Each number is 500 + 40 x the weight over its row's rms, rounded and kept within 0 to 999. Layers, rows and columns count from 0. Numbers have three digits each. The size before them is the row's rms in percent of the matrix's.

# layer 3 MLP up, 384x96, rms 0.0724, rows 271-304, columns 0-95
099:485451570552436476478453547453532559457479458531507500532517470512451486477489458425531520536499544509436547499622542476437513458524451569522479495531498496475504472558487496460474466473458442496476426461426519485489534435508448527489528468600487583494498537511556533478545486531500486510
097:443495536580413454545502500449520488546468527502506462547540539451513595551542466476550520493455472513421500509433479459531542482527535496434530459527500484473427486557543496496470519494530488564392586496529526478463521469524527526547509470496492484471560529456496483498461481490446432555
086:508494430435503568460516505473578533489537443495453546544503461559485456417459523502526524489432551521508503493467497441447539496425525487469538517579485537467460547517556541559481527493553481398419491506529542518457468427555459556507453495467505521556484550517495515479480509501495528457
094:466567496496494456560455410519542511526511456495514528558484534528461458507552501480514543492422544487513506495547431419547491475470534506546547414487497472558484467531461572493555494564495491555464441503462523478497563431498558495533454433595440537512525488462536502492475548526504538523
104:507457535491559545511460464526439509461517463556542481464526439545466474464471558518430445534537511476487501515502487497564464478462486508413375548487479471532461516489477512571493479514494487578508507459535438574569459482538533500458385498530485481475546500494502483520494594503498527477
086:511482480431521470424506507496447447552539481452491490580525482479529496451495504513456487561518519535430598497533508543533460495513503514481502469455554505469510512575446457485489496458472514532535466551553473487510422500486487580537417495451468425405435523540472518448489441475523505561
102:489509481495442453487507480482528480492555453449469514537550546531448424520482521541401465534533494511516500517514471420393572390517470473495512475495464475508428475553555551499514465488536554493511482501527490586501526510456558510522462531425549492476441507515503555535536549489529561510
088:403511512515515541586503515565489463522484498521492461522500424483511523484453442525436487491497406520416508472555524456518498514461587493471480542497493495454451517512593477518463459586438532505539557474532446516516436532525508525453483464565494512485461532553491548464526473524443542541
100:432465460454485463508562558500502438502557448552480504476417557499519553475582553516476487479538489475477463507461563511477432542560459515542454460548381498491522509515522449483512548529459513505501476540528506510540469457439513501475508502436466526476467472474466491493475374490442520472
106:422491553580473564506497479412465491539523470482480495477517472532455462506522470519573480473482507567483587510483424468490521403419434528535538505481448510520514469502483558547477502528549534479539549416467527517482514529553509512476471499468528528520548541470535476417498476528545579526
098:487597462525496508483518513510481489493484540490542458536567517430454550542601556480433552456530490465512434452553564457517493436485484527451579506486504459503480509468511570468406450495517499488519538473578440466478530507457475476486452505513511505462528502509460459419441501523505554461
096:562458474571466488517498471540551527544481574538519504469517505463512484480396492498480503450539430520538518595525509522510464494487516474492481521532428541521473539459423590534489567506574467464514552627497453488480497497458480512484491544459428466439469514498455510460484455482490508498
112:456458524581513486549510513430537550462492518485510481567554500492500448521492543540540496491497499373541526478532522451486459518560515463516445440468413534498503423537551544478499480517518553502495462465524451407471497441594524546566479532499549487519570506544514505462494511538502487488
087:450445552513422508473491526526496544496457574512452522483486629449535442550540579544502464491519480479590505477458419418508510503492482493547520525587494499447514594496525524469458504492484515465463487537503536481488537484527547451509546531443561497458498508501511508476471472564466462517
093:421497514488491490540501496521463515534483494538538487477468507531495481479515568479537530516531551516625502479519467473509472494474435497460459475486647450450525548440471561482517523503442492526501460527564408524503516533519538497471497406603460551528496452488516527538488538469493483472
092:549584601457533520489499522484555441527527495471493488498519502475531523448493494464498431465457521452479540566508478484484502501568510460516543462502542494523432480540437515500499501544472415539423530504481457493525466543418507487546498538434503464451498518469511463466390511520454555595
094:491484462531514532410551463484552509483505501537467504605532536434465474456545506539504499433471442470459488574508422516449490511505534501457528494499544522551572490496541513424401441494547482490577507520542521481471474471498581492532464458407510443483537528523487452470495542485501525498
099:411487531556395466491482508473565555416505555513517502575443512510398525533541497522553543564487473456468514494562506536480491480505495547507557466469456587508459434497518493537460494513515588427480517510546536481503524485544539506479478504572538490469488452461487464460528521522524479532
097:545477511456501529450464444500481476543451500567487427496503500503419520504507542518522515539508471493483498456510516462514513478506470519533506517502504624548468472551534569490480479510527493510397501595534406422510482575485498480476483519403532569464516477572498485525541517471459496567
102:417560505490544502468456491503491516562487492499475506537525531491503508492511516556448477504512510543569460592473536451530452488409558596529451483509468436453477443448521438498456485567481498524504531607545441509513463502512468502494518454416537493466484504468509479521498531526424570529
106:475523487536488532546573551543433436478469494483505500495518519474520499519514484518470483476536479530475447581404541505532468544410527532476488509431455504554513509496499429546437493560489532468534505590550469524482458548532529510520466512454511505502473500502555524480551384543418513567
107:516496542453544576549570554442458456475482434489535483482498454478528494450453524508460547502480452537503529500487500480480469509430519522546413583511461444485509564468511471557479454534494543495528562487548501512548455577556551418510504559422523470478452487468513523497417473467512491526
101:494508453522449486467460501491468520509464452482464464428506491517472519535563544480569506448463493501422464464598494432442549499461449522469526524498509532570495489469503488413538511530511466453517480511513479454540539516562523501543570521448468600482484529567540489522602494564510458530
105:494474460451463577497470519468541555443524527511538575489521547534453490494505555515502495530448461511512542549471524500537466470476530484429413506505449548441451519499504524573531455451412466490419529499551530492402480521530531552489500509542515511451500524469421506461561478509496552577
100:553596507460535549567573560481504491482478503445453485501483513489442464485555452450497468548474462551528421592465492504536453424444460526517504430468471543545534575492485515535519474478591477494505503486495470536519512562518501453445501485414497524518506492570546501458506486491489539543
097:429451483525571580502506527576514496506600489528393550488497517466434515516503492543554540526537512476522545508500487477456507523539466447508489527517464556471520564508490435491541478477435443496477464521507496517487479442459520551495503410533550568438489505537474495550545492515548590523
096:538542535476478498476589579483509501517506477443616484472524512517567496476471565496494498494496510538470493505496556455556489466487496546581492491490433498625499529536539493429492471509539531484509483548517399501519461535497465493538503473422465450448458547552494457467509477560463508545
088:531494509446459481452548455462450566552530463492546519488535514558501524462466552473415461473604488569503542428473551465487511546483573530465447497527468480472463458443498522516429471560504505524505518466479537550442521492593502516533489566519482507538483550489444522577517492506554511463
107:487506512552468542507503541522563448485480515517518517553529433470416498539545480476487526534481517447485536411508522504456500494510503530490503477445518444414469515492438492546402531507481453542481535429462491511450467555485528480529488551565456542466536571522560483448532535487557588574
101:505457523460437488505493527525452493530476467489507465499522539463544536420518573510460533494518458497497508438516546536444474514512494488537439415463483432535494604464488529458480502467475503444472452543492522469555518447490479508412509434565502482510554590546479564519590501544548464523
109:473500499487472510488416430549475447467516483500441564499504443541442523540502494555565407497497441471539541497515527506497487518617527553504464550523427467432490476529554535564525478560508509503541520466483508509464516481471543462454443437511500470514453499537517547468476475538519605473
099:524481626508570489515536529568462488419537528519501517510515449526428560496486467484544510452506498489468565489540478392567533471509525503485535553516496520475419461512475486498507465511520538488434525503527451422501494539451541502536526528567541470466489473446476478476485579446516570519
120:501528555623442485552509514461543470487444512454502506497480503540485545575525449436463577470499449481532522512520482505471535450556456480537439476552526522485538490460495490554495544512452470488506575466484504401434461460514484491533555442479558477508541476543587460494506490561510475463
081:509478523492491448547510445474420511458469443577578482525540504397426542490521483477526434499491514475533468451518477524570499498437435535530530514537512483479515455532581538541585499521543580527492513477454485487498547470447482453490482510471528514568587486467473526527428515499491460477
# layer 3 MLP down (transposed), 384x96, rms 0.0526, rows 271-304, columns 0-95
103:451496475545442516463488447455510479505479492521474502463543470542471484509466491498442455475536512532593550503523459467526494502499545558406530498476536491435505454442537534477462468462497533489557460521452482516562610496554476519535573518521422497512509461463530482538575539397541552501
095:462496528523539534455459558490463494362445516499455492467467442522497450464518504454549496492517464488542569513495526487524546555468516523494518496465538543521578601518529460404508464554496481430535478506503502515426445527499512459504471516498486478562512587523549556562497449490484468483
079:550557530477509498513489560520493543451432478539415501471546556489527532469467554542473458500496506532436497495562473440529552555513534485527398527526476518518457478470556483503508476467529443438496516494492529502563487504508425540491441507468478549530500544563517485577505512491359486536
095:554511518488461530461567498498544443477469532540536468481476516560412502491526549551445412491560480478581542478466435453618554428448537527481494494494469502540456534502486446428489498536516501459515515533471467496553459554504513473497430454520462503513509485585496535483518466558495482481
090:449550534527486512495440439532509509538491460475469526487517448447492437531541544450518552477519503461458513471467493523624469495542483498455491494471538556489536503535512505499501498515462506590553476573498477490555514447463460490486507493470642490463490471519439474590498432466569472486
094:461496516515456431499489409456552556555457442515506514454465481522536535555449520472483513446450477520528512441519506487487535489501500468507518546512552531473533443549509459425482529407576526530440485496464467464507544442522471447464547514575558544555586493469495511543441534511537482454
096:500541463527405442491437443525483514524530517472544542524555512476567477477508549558516515519486544514444568451470503468492463536509431535507539552510505473527441471539529509524495506514485554487422437562465486549439508448505439471485479515446508501461524512525431623472539511481475520416
080:478381538514512521508498533499414478571504412522445507481511484494513453483560478463453512566511469543519500472536516532493486486434450494472509510496590500433466542538523551480500511478517535433443497491485458516489495441566489476571499511500503512612523484570525466498558510433574482477
099:490535577503450476503544545457484500531524447514501493563561511501559440482431396541484488457503517498475549487493446494538504488464521497505574501443509379467556508567517469576470478430529555560508500501429473507539541520483544514526529532516470478432524493493518494450466501477423553516
103:443485478534471477448478518511501463496388484540620587518507482457454532556472506565456467488528514493518454552499501486552456509470497478500532475595466478515477457535528490452576434505501527438563526503563512534502445523523488500497391477498455526518452476520521530545540476512543459502
093:498475469583533474524517496554474492514523535524443553466580452450486513470439442493476471458467489510488545414533475530507501463594554512503604494514517506508541578518519482503506517513511499477438467392584467508499504493511560496507517457514505453453585528546487530493530446477533510420
092:516473482561544535472474474429508498471452524483520515507486466483534515461478406493548524490393567538476534524480493515527507501537436474518487568545495511503544497567484502523478541524485455497456422487511550431429493527476505505514549532482506601519459559449417570418477553477482467537
123:508477505485535488506499485502534549509521484533455460502438528581453541465533495473517483507537442536462495545497509416432509494446473483451426451522442464496539544491468422533456542560533485520544489488477488459492553459574483507587534526497515596476542548492550547445539480556404516531
086:486449540525484514471504508483485534506483441462485415457516522481508486457523530487519464527557479587483489499468566588584505491506543483564517538498386491527536518481468457579513506525509523462607447441506426516509511444470496481509521556512507518470484441502538559445428447489487449521
098:491519444539450526528483546510538583527484557526513471513456511499487468524420519501481479480576444415504470551530527489578490402562507433544510507465528424489425498516535577468535501485540484544526567458482493569466537444508499454532526551443478502489470487539468488495417484512514467499
081:494435507557478480455457517541487462424541495482471477461405467486514555505534574528518589532466585487497528444468484535463492528541524504499534579518457605489578496480521490495432509466449534451500414514560505457497519496490538512506419526552448466500533526548506525507504480463456502496
091:523533518494368510449499498557525516393489512595488518520457477486451547466488480494503469487455491534502519424534504481513555438506457502498528542465510501559501514455605461516510507532555550485465459481611487526542484483531498466476535588514528482523496502448422519480479488480454508461
097:448564591471429496474517507480509534511483468532468511458502509526561421523464524493529475577532569526590529524444473444464513479442482500481516414453522533536510494564554481525531484431436516399516460464517456500480508504523477509521486502440508597505505509494534473545541430502487547484
114:511526510487437496434542534484445501505499509563468450532493538495568423506543533483502531477450542504543490554487539452440540528513535494388516525427527509502609600388465499534482461446460491508530481537459549554490481543456475512519537482509457504542520475484467455531484516464493482531
103:517461457623468458507460514505494477532517587502456511488470499455470524533537529451537465488594549491397521483533531442523506466513497481488475519525541568476524420446500476513512556501480524500467438498519488423438488556538475477514521449540474549400485563542485531509544487527495479544
104:455441472527504552433455488484539499490446470496519510501422493534538503465502529512497453427539562529446458499489481511507549445523496476486515486450631496492520526446520523483546422481460547478524514505510513528452572575498492520520541537499518410468516530480528544526507463408580479579
112:477465483546548524397484509482516487519511476562488513482512512545518435482415498519489448580513585505584567460543384473541505441462502514490430481461521540476511504441572484501545559477530487515570462529481433456480588512489516496538461520474505533536479476495511499541484464475530499468
116:479492536488475532456524483501515524509519507503522513529513563510431440522526507456446440477432570561488493621474496500585529530516547465488495482493475477499511539507528490600533492446478412536436617477513548487512504551538498489460466490526445526506548513460424422460470525483485482505
103:483502496526568507445518462534430550508518501576564545556494533469466470518462454500510519472552464449520481501548544567478483524572466479546517471451479456423452468558516579518549490467423517442482473481510418483480563509556392487467533488457471516486493501501570496493573511490475499514
113:504547517505534501503493525473492452485468529525517487499463524517544460536476527481499468553502530422544445479376449499534528504487513517431544399483490524527528527545463523520477466417462458561467480521538558530500481583551495510458473453412467493504490528556512497561545423428509548555
096:543519581500471506592516490438437520514483528506541503516470542497506506357452504519426469464498481505497553452496499488504479510545533529563520427542568477477526486468557552383489524508504542526472486507466472507481592478506495477554468538498444480497566492500507508495436504511421534499
096:463416465538475452524503481527465529478456470512536543532555511518457547476441476509488455497489537468491376549487432488547479494511574505450385528448538555448488504493507494556479474386492494490510557512514571515481483507552514585543499524531502452492554529524532507462471532467510535501
083:466450539452499466438477496571539473480436522466485577536488494517479541491581498479521475452523439512498516511524511551457510516440496429423462450482503545521449517483551522559486495510531502602467563534530461474417493493481526496411528513491565512591520542469494476472488565486557529537
092:454474549537489522553529513526402492456491450480486455460487540509439489511510501541449485505515527526453560463568469506562531505531470507512578531540558529485510463454518493469477512471538517566577464566488487486601455495473498520530496443494433473425481477470505485556513471425576563435
102:470531471493506416524439451486499460537466519468437538540551504497432483512536542490509379448481505501519528578438480511477537453490492549516487537487582453516496444596497475503513477485503486534477513504554457480526623582528537476539467492520526523449438545487507493465439518497534499521
102:561521530453533468524439551555489452419547550492540509516516437520482527478487489512544467529504590501527508421485485557482472522479408577496516530535510458518492501514506550439538516540478494568452535506528465493534423525433474505471488413375506493524455501528524519449508522502474546491
105:451523497459515545467494486506449519539497497508506460485518538488484447597562449452501529528510503536497408527480505544477490595558497494463513410548478532433526526393498467518510472483463517407530471483483471492534462498581506537503445525517453495514525494598501558571476514525474550526
112:567476563498483458402530497507521463540516472446439468488466490464530515577457480503423534494476420427469458486432458492505538496489493508525495551519519564523511525622496505459468558544462524467520481557535524487529532478490500427521529476491495575495457516564538485504581502544460448506
088:563516571541536505433540545489489466496481491487543481476479473398574457562528457490465480474523562470528484499545498466549484432491492448541465512494470545508502495519429482471479548553556526436548542538422515511610473492500438515546541459504510406537497510541502486504454471524439473505